{
  "vocab_size": 1120,
  "attn_scale": 0.177,
  "bias": "none",
  "init_std_qkv": 0.0365
}
Each number is 500 + 50 x the weight over its row's rms, rounded and kept within 0 to 999. Layers, rows and columns count from 0. Numbers have three digits each. The size before them is the row's rms in percent of the matrix's.

# layer 7 attention output (transposed), 160x160, rms 0.194, rows 116-159, columns 80-159
128:437564582382546523493540419476463458447447549463446421561475481496513485521492477626540478581443468551591513367551486500429507528449575445518476443569437497494430565494523492507499509514518539419596390487459518496540544495562475516385455545
114:526451570465543443512544518427463498461444499589516450583530527486472554505463561525569563506552563513515465518488443504456529435547611453527452435518558405521503504542425479449490398460528524415518508545437533586568528506497473612442534485
118:432518501497462519491534478447413463582505530484474525495592518578512443466463479519480500474476547586534553390477507525516499503399546465489435544504440445504493492443540500509513589440443509381454560528487432643430551524544593531432528571
112:393518548431385530563467465457420522540450398440448546472565485447494454412520477489499523517483534466517522481525492444504498504527387465441514589500500482526389407438529419562508493520498484577433576634527534510489448476457543539466477463
113:524483518482491543518500501471483572490458477504489454518468434486422523391477521503493585562476463566541464520477518510538505507465497448433592614523481449455404527439479442558514509502537561536566552526502549510390427520560464582509499520
112:381428504442550476538397449506450435543476436468440480458473438433568493455482461527531513501521532496532572561536466509478497445358556466496540524597502487473577520422555495572380581504448455473437535471503616559523553440509568542393536438
111:537474520512497566457519502436544532504466575578507493516499443533530557457496529620495569477527516639462364471463479556545535443556520434500542471459492366492509514452487517501563517545646485506505480474554462589447558523492529537554511522
133:508528446495405523487457511485448471427497539471542563476521509428544527580619458493407524508484471518471612403506532418431584545486567476458420502469469526514469408499498410411483480504516444555491494538505495547511432527508498553497461474
112:538492444420574496449419549581534539529498451465363563491437543518507479498424473525449418503545447473531561526513525525476534500523461505490587501454505612525519512399562570625506481566421504542520575433536478357507466473520459453483494511
138:408511393525491469518498434465534462590548479496497432441504462491466501481553504494475478538526501488496504561528473414464659484520524507598437562554437519525580510545447581469496474484458556502475398423566433535524524572421483503408609543
112:630493471539537471465525528494493509577505441491418511419463395464498492554501541547473486554562478526484505517536508513469510410498526507504442489491597491558499560475440455554421426476430508571504514425497484424577550553468563498444543461
128:413494483430508608493445446551526439487485536452466423529476460338603501481416516524550493511490475515499543464555532474498457474479493445436547542464525508486407471488570538563479549501567497548500432502473628610500521485489484475501416538
097:544509442494536592573537421549515530530578541504471539544498503509497545487469466453543391455484567456579483474491527573544460583482509561522534503484434529494484527434493497564557483577476592660497517462515483432424518529509485510554423389
089:611488527521479601515550456560514590536491503496508531574506467525523552442448506465599424484497529475455471526526520512491478486512455554452538480457348493495583575475531507542428480614431544574506538441473467492537594489470402457498443405
102:519485524412470555563537539478420498504391482510482472459506418474576440476636496544420485494551451468396534479458536484454525446442502448451544564522581421520462479495431499524475559346448555387497574542485590556566546524458482501573502546
078:448485437515450442519559519558569564470572507461462530560459463519531504444566422482434504466549474494537520533553457502490513539566457464529517443473532538471412517539380511452554395494528538580558540517497426545461498470510506498520511495
095:351544496532550484423542450550491475466503498560474408452562506500402510505509584502561450566434481485490456524527480452487527505591291428573562477559513477484534553424498538479624462525528500446506523535500479556530471569523473459489471588
097:578502504492430514546511513463533625461547481462548564537540461540563542401471514449539503511484450535517490477516526554571425479456540528433528458445494458525366463539518421597426542577460527589488544460505451489442569493491492458515479385
088:404419486546557507443487546482524507493483485507529499488475552445438469490429556547579509496572528474459443546527545462430488501538529406477509528440529422580519466499488510478489499477562491522490495577490508483484557496624566492515468533
095:459480424562531576447490472525569421514596508486536498494527488420531579370497588550509530484548449462495516452489580487425512513486431465481598528465542563492476525485445457502518490489530572489474433439443442495486522380512614456509494409
098:488535514511404417519486539454541505491520617510456479451489480508562485571510454428452612534507455466555536572432409500561518452538489512486504460534502540438512421451411570496495418453489443537540447585477464562441492480566498576483539589
099:579476626443499514618534495393532508483451517457511515526509533443568501580493406487464557511477593524495504500489481477515512493395475509496527527538425491450381332487490431546498442455478478523552502517462462418430451519451508458472504513
098:501512524510520511503528458613446547461495555489547463539520532574460470423605502497519415404428506560508462475489476581455545526464533495591425530450505464386505553520535552542479494604422533533453542476529459485523490470454537535458510521
083:478505485467541498537436503500574543514500443494519502443510531618495584488486554559479458558503442517512492476513531461479496540516574457419461485538531484544610511527537545577512484541473401436494462494520523568560485468413430507559473435
086:572591517467492501452515446437502440574374456507429583459583480511556545557489497536428474527413513431516493557475518451582521467447550483533609451541420518485455523487645448491480515492527493484466452457540495441482504519509485502513510482
092:488511502475590495463457470527459498442540452452396457428519456566481636540453551453556459526481465536491514410474524494483470562455485598489505475624451433552545538473486463535480484534508497422475545450566495563562471527477459484561436526
079:544455520522569560543425512504501452529486527479483560491484576513472481571493478554494500464510525491503523506506471470462564495524616478461385562537500581543478449534590587511430607533462461502449479465494504496516511472531481518490447498
090:616433497467507501574459504516552485525519422559472545543432519586531528484503453524391378462472529519527573489486567502479493506469603515404531524542481515479481436571538414494505501555492529479453531403505450488515543525436521484624406406
088:516549493557496367510463452471512388476470535484425485482546533529530490457474580548468524548476534533463554532510474491397497482430599507477444502515537518558524443511598525507476453533518412451427391503531458489580436529450450520456443567
088:603501536463548492495535501354492525520448467558557512481529553490521477544426449433495545517522548516469532502384547483495501509460616471430551493538471398552505520451556482511468532483495526488490538466477517421572490606409527597636442539
084:633457579520486491486514488517428397514413499468504476544522445451548547513534483494521507507498590532475478483508500476541460456454490480451526559498517478502472480411568384511427572439535572442500543490486542408491498540514572434533507470
079:394523507529523529456492430496551577465457502428519570505582482563465596470449574548577520546489486478431463531558443391467521488528491418519491451479484473488597513465524654496425452566488432479445486536487517594521537411614450451441470525
093:316462474470512571548441561563441483514467408529544440501503497427471558530476460508475450537554564504517453540559550510547519501516443386547578523525561541647429448490464438502629560446538511508554576543493520487500542606542505490560501514
089:481487492459470504483481469435520453544510515487440547504585545559501473566547524422434565604500454469556421472481534468440487531585486455509433568528527641501500488502481549465505509482521437499504492566538506425545470445609507451564504491
089:538442475520470423504455523503463430441566585528514446542512567440488452559453459475479511498573525546554577497463517525573488546501520514559553447590556462523493548524533438514583500524480556555518571535526460439490507554444599538556477531
103:471533449486480542520553490449482466527486510568504402474452478405502498614378439499446492547582541479518522533528577502542459490490424563481593463527490535457576500451483395491541530453572547554532473492512455391411490528455449526499497474
086:512499501556426445466431510525462506504471485439533513498509493496534479402576500504521501494379466493525497454515519554557499527533467500554542463495496542513389463582485485558529514533472507529492487535465483527462528447449552491452530482
102:487498488467494418602567530474489502445553489503492392564452570531501534523491448480555610544478521568599462553586516577401469585409534557470425567501527553480430408499510429543570492509538471411467462435502536414489454508486485395415470492
086:463494489530436521491511503496551504511444518485538507537477512515468485366525461529388421543476506511518556560531528514492515450540525468488512494442493546464399421580596416511514576577457485627479431506539421495405533571491479465453451476
091:465430465548515436465458408479548486502570507490473479509580440511537536438428556454521511505455618578453471541535512478513546627486476556538512559501463496413620477490476444458513424526557422512486498435528453529532469500511483414424460507
085:486456557553487503511472462503465444516557526481510454493523523487498525433484537520493497509447549511499446467473556511479516500447347494439534543455525554462566470510518439508505534468533483436481504470459425507540505460485559389472522504
098:459495417508506475459491392514471519494497522465455495497463568451490531641372475439513539530582470512537470536520488436543506595487483535498528478507508545539514551477434453407619499486607526566546491523498494507474461484588491506508507546
106:485495492442499407527472618454390480476446455546503477403439555466473491551543454477510548497521409430510511411456564483441526499484507528449510462608473438597451457535392477525497500498511512431555571542474534545533469493476516528594505574
091:573526503493549517488502401471480459546489543407423563491519542559473482592495458473460488464447589454590470575494434477529506521502542570526347528521367640479512510538531591492591462502490444480536460471545532470469492497535452546483523559
# layer 7 attention value, 160x160, rms 0.197, rows 117-159, columns 80-159
124:502505516393469511537526453428443525475475480511561526581531503470531519507452599523457528408613588525552589550509390463492525444522444588521469482475506427493545562596515564429458488481491494497465567494452566431586516483444522524491528541
127:420445546399517551495460545491414557535459595445501588530589602488552420493412498473442513437490488453501485388460441495499448539535505479486473527451528459575486482442595464474470557537421537436441557560542429467447525500529602567473483530
119:461462544455506500574549464505398555563477387493443561448440542519521451483407457510516502522553449433459459407521504511419446499523494360556512377564582499521456406423583438458482490447469539564438524493457496444473517480400488499463504465
119:550506538511506480566518457492473623502483503484516497490470498508406524467456447494508587516552367432502484501448465435542476521515460465475572517527495489495453516457573497444473549502419534473448416470548498447459545456590500488480529568
116:515427581453536556514437521520538511498422557579476459491493557429516499524482434555491501471616520456419429610428505521519476488403576458507526494539554547516572519480524477533362454527455514514467591567492606519590549439516554620481543508
120:499602437496497524504525501413520570477488595546563520498517451480523548487589460563485566482531503560520505501529483443525532456540456464500545484450479424546524529439489493511570479552588482450492387537558429491461505514486588450484496524
140:503517446597494424532497633513359532522471441389458590544472532441565537513468485389440517502519464521649465490499496475516581476533523434511494450555500558410446427488509410447450472551513487516462567511497536487533538593448408421469515443
121:567527610469470441430433495536520533534511524470448485407488507537369459533456510479609431584467491455430439563510558483482560469480549533463495571427511544529501525386506557542527411538407480563462559470551389542474465492626456500493510534
148:362470478491550521516511507556510448596489469485480451546512536481530492483428564477471517433534538522566551638394453503588580485522498499432479563503495500448544466492444510521476444461550481506460476456537426539463428503428446516455473427
124:625472492596424490535581504488477518498399505601472484500546434509453503542465588570469509529494507554477526529485484518523477456409494590430452495467564451516572473476463491522452470482434437522446461465482494582575517456483568460448517483
139:485528521520511538512458493519524415490590539485483492599549556482547496558485454476537428489594394490409444553481562492422521517564519421509560450489506528456463500497517509479482481540630563549486420463500590504606541495441525432527475564
088:425577528597574556497509589488563478527512639403497504518499503531519532506436530507495531508482593577541541536542447496501519485578455457498529432554567566516495536456500461521575506474545486601512493453481545564520541569431509497481441532
077:384559530578570568489527575526474531555502552466424520530481515514603520538425574398582475464540552542606469574554520515469555469500478435445588474461486581491502484427545440546510496449482524549474566516483598530404569543442551499430446514
088:631531447465481451526497448541462555565553390522563487523468479457488501506586453464489519531558447527488491525415489523536537506457517488550471446488492465518508495499444553491445466491385511545489535511524520480471432476543513495543601536
070:576464451400426464450484538449494387512514512473519508557523532447389407404467480618468492404422485501412567521475504451541520488538498493563500515362493474464463465493539506529435488504556464390474486524484431458464517535499436514576547532
086:522506467530499484467451447639439525468593500523520409486515475567508622465490494526564582433440508516384535398525482448524489507569507475479512618666533503489481504441543546512502492533539540608507451511527491434453482447454491464467423482
087:512531483523618527424520598444466438470464600445467569547483556447552523514459578499520478440517591513507510591477506550514533510511495432532531499332477539546511511506534456561539490430471487471511583494443549555449492554525529589459430506
087:417496489525486486540481550574517556473575530449501570498507539506633465501437489579519518545541563536581482478492487472572529510561523530506440520589482475573521456509498470511572504491485519577521509482554454478492536442534469457538480504
082:487540393561476514482507508517496485542525543418469697547487486486535626473486538574511429518458486431374499396447500462525540519515463440429597537426533482477439511451487447506577520519495470508502384484463571442459489493458556462510488509
089:625475456413486465412505500457544406470559510483492462449530458467522449460583504462453545515436438429379525526437500400555487510507493520561460489651464506481527525543487544534424472529512478414487510579508440442546572539560517481530447481
080:552483554475523504543542528436492434465448526498498542533517478450533487546485506459418570391459511487446468454465471501551543473499483492600443503507519563479537456494522487526463459562448476424468453519506454563544504517421555516419582500
086:437495581535581484505492425529476555556402459447469491567490593555383531452537542503504470462504567639529538650577517535417515470471488482485540556472414532486487472476523500503538493539518510482487508485505493615496405540513430448506434497
075:471516446425511558559502518458513540468502518520515482448466469475459627573541449396534448520513590435590465460489504538460550490498467552459487421396508495544479493615486517502540538493424516442543506471486585493487536439427431531490413545
073:517515540565539509497544438563600479493493436609542479455528462481622486518413614429501569473514468477469451559440506478470487494502492468500544450508580561491542528549518507510421494491542530597489488433489532557504490418478622524438552464
084:544547503568552547518496448511448542467526498508442439470461489534530584564521428526525564530521540510533511506504440519378475517533460453454518481470552453548484540454528522443597512455512505550531520587510541481503470455430514492468384567
073:473550527528457526577490551456565537489486517490481486473528518541520457558569495468529505572522474499613451487502482520416555464515496519448424455598450499485553486562508500473522530441505458526501447442546419574529487496572526459525442559
079:454543505399471512536548554478521517473410545500556458469501487481422420545419534466496449467594611559491521492454464485427526498524463545504514411379507533508499489572471457523550525451502513445488506470480524621528597492462478560473557584
082:594487457447540447552535399516469549428546528479540499483514538487524625499489465511518629562523540501584449541608484472519464532471474580519514438502457446498537539566506489495543447554561532478528503468458461379482555504587537511506458553
077:470504605591484521496571528515561561434464499531471437474512424480466543510410524393512455556550595473673488520514461475482513521508528537493509444629487515522539456627473494532547534524413561536519623535490539543603528487449546562491498511
081:557525526654527505527509541496444529479443394511464427493496507510587440531501561524465497563483478474473506500514475527471477476481514410481511551374580522510562533436501476501518486428472525515532535455494501622473462457490590434528566492
071:491501489535532487447512526498514501508576545523468550508481544497540533510515515466545481457424464427588441507547520466530583434507472544431496542516574522506480436509525538508474514478476473537487471527537487498403469476580473423430389479
085:548475437513413485561462517575512502468549490572528356475526486529509471494472487594466498482459510535541496443496485468603527507569482540548445550508585475523539558452491469491471480481564500552537455445486534590485505429470424454564581408
077:528517476536446566529486488454587471523575388506468421462547481529600491513500579535456538581547436463498456366439500519428459508458454509472455637537477486495539492509512502469447500491500464399485467388548508544564450424508558432556487577
079:533461513533457523495484424507505497412491533500531434553569483500422500457400553634559571610483564545566597621480472503489436524527439482546535527611466472560532567510502460511579478511524540493484503563515522560567523549510467563593510528
086:495512485567512537461507453528452448457550466508500437513513453528592531571483526439493543515501509440451494456486476469506450571573467539567509445504556511440532605511562454472501489454593514423496478549517581403554590514448546510543601476
076:532460458442469475461497500503478461556451564477536577545489514473426485481496512633535442382505513544414550532462539508575516480459522458532543545491449489522496490535460524543498481554509504527543463468459464523425504562551465502506514403
088:582423476423483490548497529424403503405441545479505534388488496566465416567521453486422537465480539546549511448554489479418480543466485580475414536392589528520518480422533482541558502540493436325477474481467468526572591504500519502455471496
075:470499492379544495481513479534534454483427574441534512501499542497436445530426572545564507394511575516424491565491543493542523514503506584529530482439425564452497533491511480596492489507581484548486504432497491462493553546550456552535521480
083:555491491544458485426502513463490554474512512499514592467504527486505653522477553575562521542468546457408490568596518458461483489485489484496556514575559514505497543433501458503473490545622515504506466523523492421569600472538473484307472512
085:523498464562476500494518465488420479518456489462450528485515491532481577542535627582547458479504440498345511408520490481583455519477454505462587593370487506503478563386470467481469467495588463455488444467458499528508510478405517458486567511
083:514479517573469525512523469448465423458563512546454372505551456519552476507444507640523563557378493480443487475533469476459440569541483482532518514590559473519521544462499470479487474474627455508488427523501441437552470495522515453499495513
089:459479417426509507552504495503480464523526463525482450501464451470541410493545404485473470501593509510535524395478470479489525530488514500543465434608472376526492466555475502446495522481380470492529528529500438422474493513488501487597494535
079:484497584472469526537503509461558487535503534552535428397523491534540463510550463521481585464526435522570461536536497533400497459422511521440466464657544565439508499514485552485457504516560489578468470462508373547566495492463582465466460549
# layer 7 attention query, 160x160, rms 0.165, rows 128-159, columns 80-159
098:497412494405562462482545512561410543365482487488472522507520518468463510481571456560505518520495470400542510482505505556485494399462529484469447513484458533514454400521504488529401468506565483424426525522538424438465535464508528544474378463
119:569495443567452493492444496456527415568368529547556543473508450505541503507423602556479502591426454531399463474510453459575490571515425474551466467510592480521593561445518559527472537472446455546482442559496516524544467466508513509463577542
112:400454449619504478538589469475399561418604466429492423516470555531454519501486397464505513459527585494587529572513521565464504422471560589471489494480419485483437473561524475521449471504474635508544547519503453470459499490500489563465462427
119:488515450468570467578538586569605589435590420521465418519499502482426476474501474470570516501585453524475524517579482554469524506442532559518490501525533556498439515599456472548477500543508588467446599546562494578562471530528413438551489565
141:456471537467515467409453427473484417450492604510486643456530490535613484514563532512492518481453546484499499466489493487543467553553510475534545414434525519526519548471494529519476469498453403463501504499493479379502497566444574608491514513
120:427428558503540448487495422472493414476566524481451458447489481528497404547439445501570449514590527514524478559501513507497587497456546526497507460395497451523479455441494463495478551472462482515476509539498494472494449586445523514429559503
119:461483466442414393445443538626512500477487510498567518625549536437490425471532519520442522435456401559525501512499550564543476546465578463565542466500521534420440488561453476572557448560479484439449497574547523456519485523555593489584534542
109:621472587509435503420499460442416429554519527425567604515588562458532496472520495587442499459424487475441467422434466525524487471504500462523443516419467472484495521446532505535454475509467470505473439540533532512452485559452579446516502426
104:526401530474540505453511406527445503502487530467468483604564495439534574466501492431452484478503524492454493460571506570432513461446547616439541527520473389495547453502473523551435541526572568442506611515523400625536443453579474562517420503
097:535591434475527511495432642432591479486493527482498552458434494503475485509502521488525507502525425492491536515437456389552575484570469365504568499455510605475444532550442496525481506457581491539486422496495614515465579549431515479545542505
120:467454537504451440446435482559415465582478590572531545519537471540606533448495530552477445521346491502507450470508541515616503539474479513500492448398532486529494530469550554481574478477409465469556449473478476455462458504488525519459521480
113:493516486494477552545486538482484503584532503444532377515473465494408530499459454499494556531536512539475505536554487453499494447506476512450448627537537468418515467446551473499519552464529526550506401517472479508442469478526454437464504468
115:428501416501474451584555597598552619464498433551498434535483494482459503515502460451489496455464462515474527469596488517466460515431519558560507514573558552502477530618418473563545495553462580431467553546576511595549501457528497441540509573
142:547462631495525545413452482410472343517418530486539551426535521525627521521487557525508501543439505441446501503458481463564555470532481451461493472429581429544573501373570533440482495452496389462574413503444459507490492498425591550487443474
115:591564605470436573532530491467467494464601536479426438487554551462504460495446485439531528417437542560462431496483436487505445500457522551482406528464505501499518575398466431519567491484467539577455453499559449556521500543477516488471536456
114:568503624417448537539452485384473507479559479442553590430534562529471448532487446427513497468543586531531452449500468555515502447546477556507402486426492410503517548454592506456511477493524471577482482445489522420479488627399468455479497505
112:393503415503609536556510550461498537415523430532463542481417442516427526468475420493553450521571522581590516586469462547456483522491520512504520494551558513496469541534455538470551565513492559484499494512521514427572539579639439502418501533
109:534469392516498545489493523536523565505494487614523465563463463532488614491529471419480454496477514519569489480526511529465513532493491469467526512516368583449509540591495520519535432481474475554482524504415535383479455489609396484515487465
121:514452533451476434531530517480479392478504475509557476614565533473489471483442500552528510512536394479462503520478551573528505502457528487499509527481424510423523452487442473556575493443504450550519446513467546524487355503468546491466519520
115:440492593468528487488554531488483387473468448441493508571555544471537443479458450621586488442517463440396517533466511545474613420494504489504466590479456460465537445485441534465527516535455498488560411442533499550537384508397549493438496511
113:426519446588604499484503542552481372470472507454432495467500483455464346512501521583522446417595515490499510516500505571509555464533534493480550374385592481586457455464457451535459463529504503461512530523540421508582480580459575508481465528
113:438583606494533469507489434508531481590512488473426497441483494505561441523527576447536557591475515474489568529420528372592483515508501471473503482534487446528500397541500508399542530381586434474476573468488510549493554499391548597583465539
104:554531470449455517567493549505531523501399485600596417522494455470501579480548494438471542529473387512490469529534578558504484531495482468459525483574634601450574479529477526487596482501561477504509465445450489509492467398521535465563433525
116:639426448541486362402450472494524516573499569513502426617525488483437538501494559515400421531462412533607515455431510496507469558523477490541517510508429536508456531548474531537473469462397432495453555551485602517481503480675488484573554407
121:554477445496526415442488445441518527487518588528490520561497479473495578477434592441450461483475385496645465500471519428570451555511529516518566438480499509515508525503503482551454447471439487602477557574506529513442604529613537524484509394
129:481505452432426500466485572533528384531481443409528525504571475485483467521452489507439486506496531452450562489469523547530502470543504502473412499505606499496514500506534564493597517488488475380544467429491546514504455562418512454489420559
108:537499478598426540455444554507541532514419502565590495630481468490525602412525505486472472572430403520506477482494475528493545507454479392502545493532516575449497510508485502579474490522485432544474457564456543370479456499562563463520491458
113:556495583479393536437493547457456393545480489449532575557558571489550434466527434569459496520448500502374529422497450540487528436497463463524431556457457481459516518425497478583509500458496482437537378482459540493466370563358564459499488500
116:592511485424515453456525487493495538499406454492578520544490504467472629511503500472449642525479366517546536542499498394557410523512529471482508598587516550505524516572475569466602495482563511506518544529523545565458578469576528480641469416
108:475450453469615367596503528563512571424475489547539407531452514474417457533486482512538522410565467501615479632567529501493540493453517496580571483533488512510451467563477502512491468556524572534472525546533488479497538456534485519541540522
120:503466465497499464551523546552494538463536466523553532551442507482475406471566440532535497444521556529554433550558515607433547485480484502588523470400422487434428507454476512545503521526462530508477422559478462406481371543497510469543577518
104:450528514495535448429530469599607494568540503514442511527536483478589424466516611586555508495504498410446494490559531384568530461516509457561576402477591486537491438529510485459421473533480481528489550544515478504507585420393564578472517536
# layer 7 attention key, 160x160, rms 0.175, rows 128-159, columns 80-159
092:542543436570543455489570501520569448519553473539507568567580420464533493511454413560488486558506471496467538531509509535602472527479492474515547458472531472555498458468468544449473506561443405561533453439476506466525488448518537521413520394
092:395439395496502470396509422495586513499598474570517432526514439461462492558612475530576459465483524553508559468540539538466508388522510490568482516519363476472461552448483602493508471550472376487498537433480450481434502482531483534494566448
098:497522456373497543485523542485509481471394519519472468480426557461535487565517467456463508429556474466455465485574441543548590454504513424398565437453483580479524567485464428504447545471501511502521478569502567493509609592515493436589421427
117:564501535436506572495491511448416517454440549487562555495495536425552550580444449407401510452558440419526421484521441467549530527559508476459464480456464567463504484390430434541433475400535540533517465558547452399503544571495517388507402471
099:459470523487534511436446465480582493533490499577470423490518451447559484397518556492454486496483452433575471530511514482460607574537522564478571526552538463484516497473547555558558479508442546543540493597455494620540542495488524502518552561
120:496539462406495470528455436517503516538486461449484505398529459551459569482450577498512524554504505397418534504371525515448467471404556574466465539617439469461485482580564569417569519563510504562478549452499510520579425455509462569526466580
140:523543510441517532587588497463511574391470538507501552496596503521505557578414515397504556464485446505499474402480435506433437524430534483453363526510449524444507492514485468434551475460515525574466479469559529488508446509480546455433516571
101:472565537485505597541488433419489473556564436534509546488598471603531449427527455502479585485427514546557479491456491504559534516512526508469480509621489443459601406441506531416487611509440448454572407527510463497474449460472538478469557426
094:554500515446503566534541579465501517549391438512546466519452518453548522451524481460516476500510494479502502449519452535451514435462511488450528507447547490434561429515518434500489527498486575529450613577487488455533564451425446543570481638
109:466483535624529524448523451448501481494608491514444500518531426522508530489516480528543563562467531557496540542546513535500427604475504481498565513508552435591483508435464533463515466560441440513535482492467532473443381478549500499361547503
123:475448489585521493456467432482580426508579472511485385534550478526422524486520534541550508496471511644451548512551547525501396453538484575532478579526376489446473518507548551493423478526515404435460469451466458494464417378469479522512547518
083:558485492558450481507533514579452439499521508479509526561545456561473574529508452552582468417420541580398510455510518520533390404531488469543430486408483485568469554556477486425458536543497436429488473469526459477471434419617538464562555466
127:565498522460475565508525548487383497448469578503562526495494539481593531587433435444441559484514435497483458443523439490593463497517490461502421476459479583458547502462413418540436467429533518516510490505555466403475499562487539445514412437
120:419500468535546530431433429497493431576527500470443473486467513570490452502506488535599417488503498497524516535496535411517605452558485484473622470510547433610537470462572538474524589545508443524549491489485523525510568529463480566557494480
087:456563455474466568521499473489418510554534515463412516521560515518528434503489424532491582508454491633583508502493469454638514528460531539493394579506416499508553569428489498480556543512503507524527441526565477468453477449520514468526481414
099:503448501582545532483528455612419481492502460500467451506548551464515602494615484543450608455449513573550525474544478478471554587538492498510495480508505440584482483456491512460563552568443568458582442551523527601453534477523582464493543538
104:498469464530445477448443478551442575508532532524554560447458476477509608440434553495608628577470501464424524576495487512426508529420493500526608482522476501471473642566411541597541457582538601519414485495461570467522471528498436558493507588
095:592495523512451386488449506504509550479537455501582492532495468542472658543552465542550410511593484558521434521591497514457427486559493499536517512470525458471457514439436498491417474475529538533477479470447502475514530480518384427399568483
114:499547489457540548581458504528514543448451471527484521465525467518471526531449533495503450473523499482440525497470441497376547479546475596453530499530425528441509458519517511444576456450469510493485488472501586541488439533370552479493530565
104:495572474481502531551416528479529486458497509522513495417490470432440469470430518529450475529533500452480541542457411389435565459556460556474547475504556556486486501517516508520511541489475494424478549547524590540536547531440538538523491545
110:509534474502493530513498544481546497554454511561433435481519445406523494359481601428500544528428476434485505465433488495488610475382478545531489513521479510472587447497517475602567454523463424500500503501501514560500484520476474579521491561
110:426537544415544469454577582512541457464376556428486495520487528469532431547476585523408477528460471384439487497508530469523454457522488498436420577465520542464492484492575516547506582461481619516501529431564479588560586505469482481558440520
099:483433527602524495514598569514574553513514502495418486620403594478469432528494485492556433421563532604496510515576500493340542533540449453558503500422445451525454579498540473502547482458505538527502541560454484503385506520516555436450477497
109:554541511429445436500546535490503512474483511504542546508555437537434560614496534458468484473539505476391491452448472588521423421524517553468339559524454514428534445500486511429506550480503381514518503376488452546512486508521408486404578564
114:538466512479456484533566459478480542512403466532516516542553452634519508597492528474415566450510526529492506496468479542582431487522495573485452639565396495407515549488571518511508454516446482507511418460514511520512492487464446456509613432
118:531532541510484529500511605521516434450489582444513447567595529416513521495419584540469457473441536537471539502515465525422586405522486460452450419405512525575517536537463485458521448464483441470533558501524483592487564565513525496496505577
098:526499530551506558534536501447440555525583454530493580560529501555505517558524396460543421450506489537505442518580473521509440536567495476533516470481527426480484506432510521499481546485482511506455390559482513417525445456450455498389570480
103:542551529513504651533436500487430405512544463499504545465582485451518514518522409545537491504412554531490479492486454518529521491581506507498456439506554445593539455474438521432495608474434383427567477530541541481468479487464566556447525468
107:437494509416476491505552542455550530474432546518560535496454553539527443582468486448513552445522476584507529549579496569542503418563480497459474581533427537378521549518468505489488482471613538550551480482490484532462529554509483424467525418
101:463456448483539409530528452588543582387429502518511499436470534523437540540451567445474535467581432441479487473510453460398487589479496524498580544552458541394501460499558483497555467503586541593409549520503538500542480525478527440522449593
111:518468487512535505546463414598478564411547412519493469378491481477463589451478480488487510559512410460479478468549449432416457643525532533518486492597505447475505450499496518455557478529564561590496508514514493470422412457476522519450520576
103:455507553506534504492588479439557491436442503480488438535544488563531423536460579544333423511534515400516517437447471428521439557453471520516498515404590539508501462480639475549414481499431519471454552491585519526569531487452551566557554465
# layer 7 MLP up, 320x160, rms 0.197, rows 0-10, columns 80-159
071:538436511616523544553468432483483524544477354528433530454477475612530521472535490441526555426504541423520434574467509541477411468566500538512493540436526541497597539459497501490438478418455438509513486597518514442536443377580509565499412461
103:524496507491521517510478451534502472532525517489620384485438573560486485431564488529563508505455456440574568508508520527560490523491463518402525520572515526545571529634470542454518600433497503505477461477354431458519521440511440555432369525
123:574473543531539569475528488517497524556431412594606510566506509503502507507490529517467525558489422424541434442549580499474488471610439478515491507548473470471591468518595564509404488507444472514533495508428455493362542391506491479494457403
099:572508537514581507538515513452619460484426468550538469354443445514555460522539453492536449599440540415540417591525564474470524526495537569509473499486500485477545550435559543392508435563469480509654523542450433512474446542542429596564440487
119:481528534420429498514480457529499528519520455583569437530470544561602371518571509477485536515605589446516497514476520533582537393525478544533463470511445488422445509521494569553474546484449551484519469579439431561528493499376461582561431493
108:473514592607542540552459471499448562410540516492534485418523571460445428466445437533605544603565469512535480384395499501558499479486463564466511428499460454507473500484619504496470574445489463508579545447511463415549528504508472559505535357
065:458465491404481559546476538470460550467386473498500515609517382535585538432455481583500498581522500534524450488553503476509381515431454483471530507601395471511513540457496530501495573512569527590546507568559548505422457533457529499502365463
111:441457506483492486555461573534575509491487490534530509425510425523439545535499580501586471530512514429484547479525550442458530431611505515543476549478455487485458482499533515507456530527557511435568533444534424555458476336556406495558440418
106:502486560438443510577523482559492489565431423537485482505532498522540517532470522484624498569476528487524523483555478472500467487521431467449479551538466464520504457419484452459466536399468531461477547426514408469470478483467442499542414467
114:543481562480499530516510492529491511501517514610486448534451503496446428463500464386497526585602525472623563507403507423580541498514404546563477562557377479481537535471482494491484442427538522491522519571474466426554541566427409513527449359
099:493524554484611525501504471499527500481494447439497517524489565597465457469437479533532538615509558491485436553459568498510506463504437440486542571584381554499489459442494429441422577531468551494548572455503442495481464468410501519463444402
# layer 7 MLP down (transposed), 320x160, rms 0.184, rows 0-10, columns 80-159
080:459489470469485588528493475395555482465604524510405486452510512467460566364571480536519492468572525525524523545483409465550608539487576516593480486419601529525506506542581564482460540472590454463519393519489428607548509421443559561562479445
102:425515515528493541536449511486460365511571415511498461511467585504574513513504486487473506461482472475537427488528553474644490542499571476477541473562465454554547532491561418497476488433499585523428511494476504452481413550538503572519516572
115:511526474529538535488590466462554524596457435530474548579565487509467513489523542420426587507485487522545501518581544585502387530468531475564564517576439494573545480536544429510493403475487545513505492534471494534519532462564540503431503506
098:558560488468484570539505453459498592552494497442584526475529566428447551436462419551596519530410468512565482581512420527532503454498523562538484543504533469447598552423488479484441486554522419458495509556484568504640449487502505521533579605
118:460389464520552560490449506526506482452570522485509567534543461511475496523485505515455628459556556462481435509500600573549589485459528513513448445540556535402531483465515495503534554491510582552454380520540445527489467455404453544475543517
106:479561475596436504539528524525489565482578493490405523522589573447562485492409516489536493505551545628543466448504415505462592501515574566513529470513492520495522507470514448555485496392514491564443435509534517491488414463531557535531566478
067:475440486506562479354480407454536440608519448547480475603562470518488501496481513511508464417504463477481452488519501404450561425581611450516567428428544433489523494543509590411588487566547462509481505484433422451548459372482478484553466451
113:480549508352540503511454510500449487543461482535593538575504481556635516502547459562497562393519526478559473503551465538558557503513452471540411502527512461566481513422451423556473485451521536427537434454557524504430412510430546475470517527
104:530524472474424533493584499496528471541578534506484593530553511487486474458514494616571548489481505488541550510562517543536449431489462583446483538558471548518420484548501510508487467424435584549405534458548506466505504544444510497531452570
112:455569469462457550493467500501530560593571514544540446509540507495411531539567546465430519492474445525632476477493482494512490532516518530411459497513500522524577514512436446566528457443622501522444549444583480559577539493449457486490706419
104:497569610572497639485583487457502573498497487434486485508585541367504494508515509524548515591471520589444441549507559543536547449526505518530483546522401525473446541504504455461476568622414585495453600513480434542547433474501526432494410538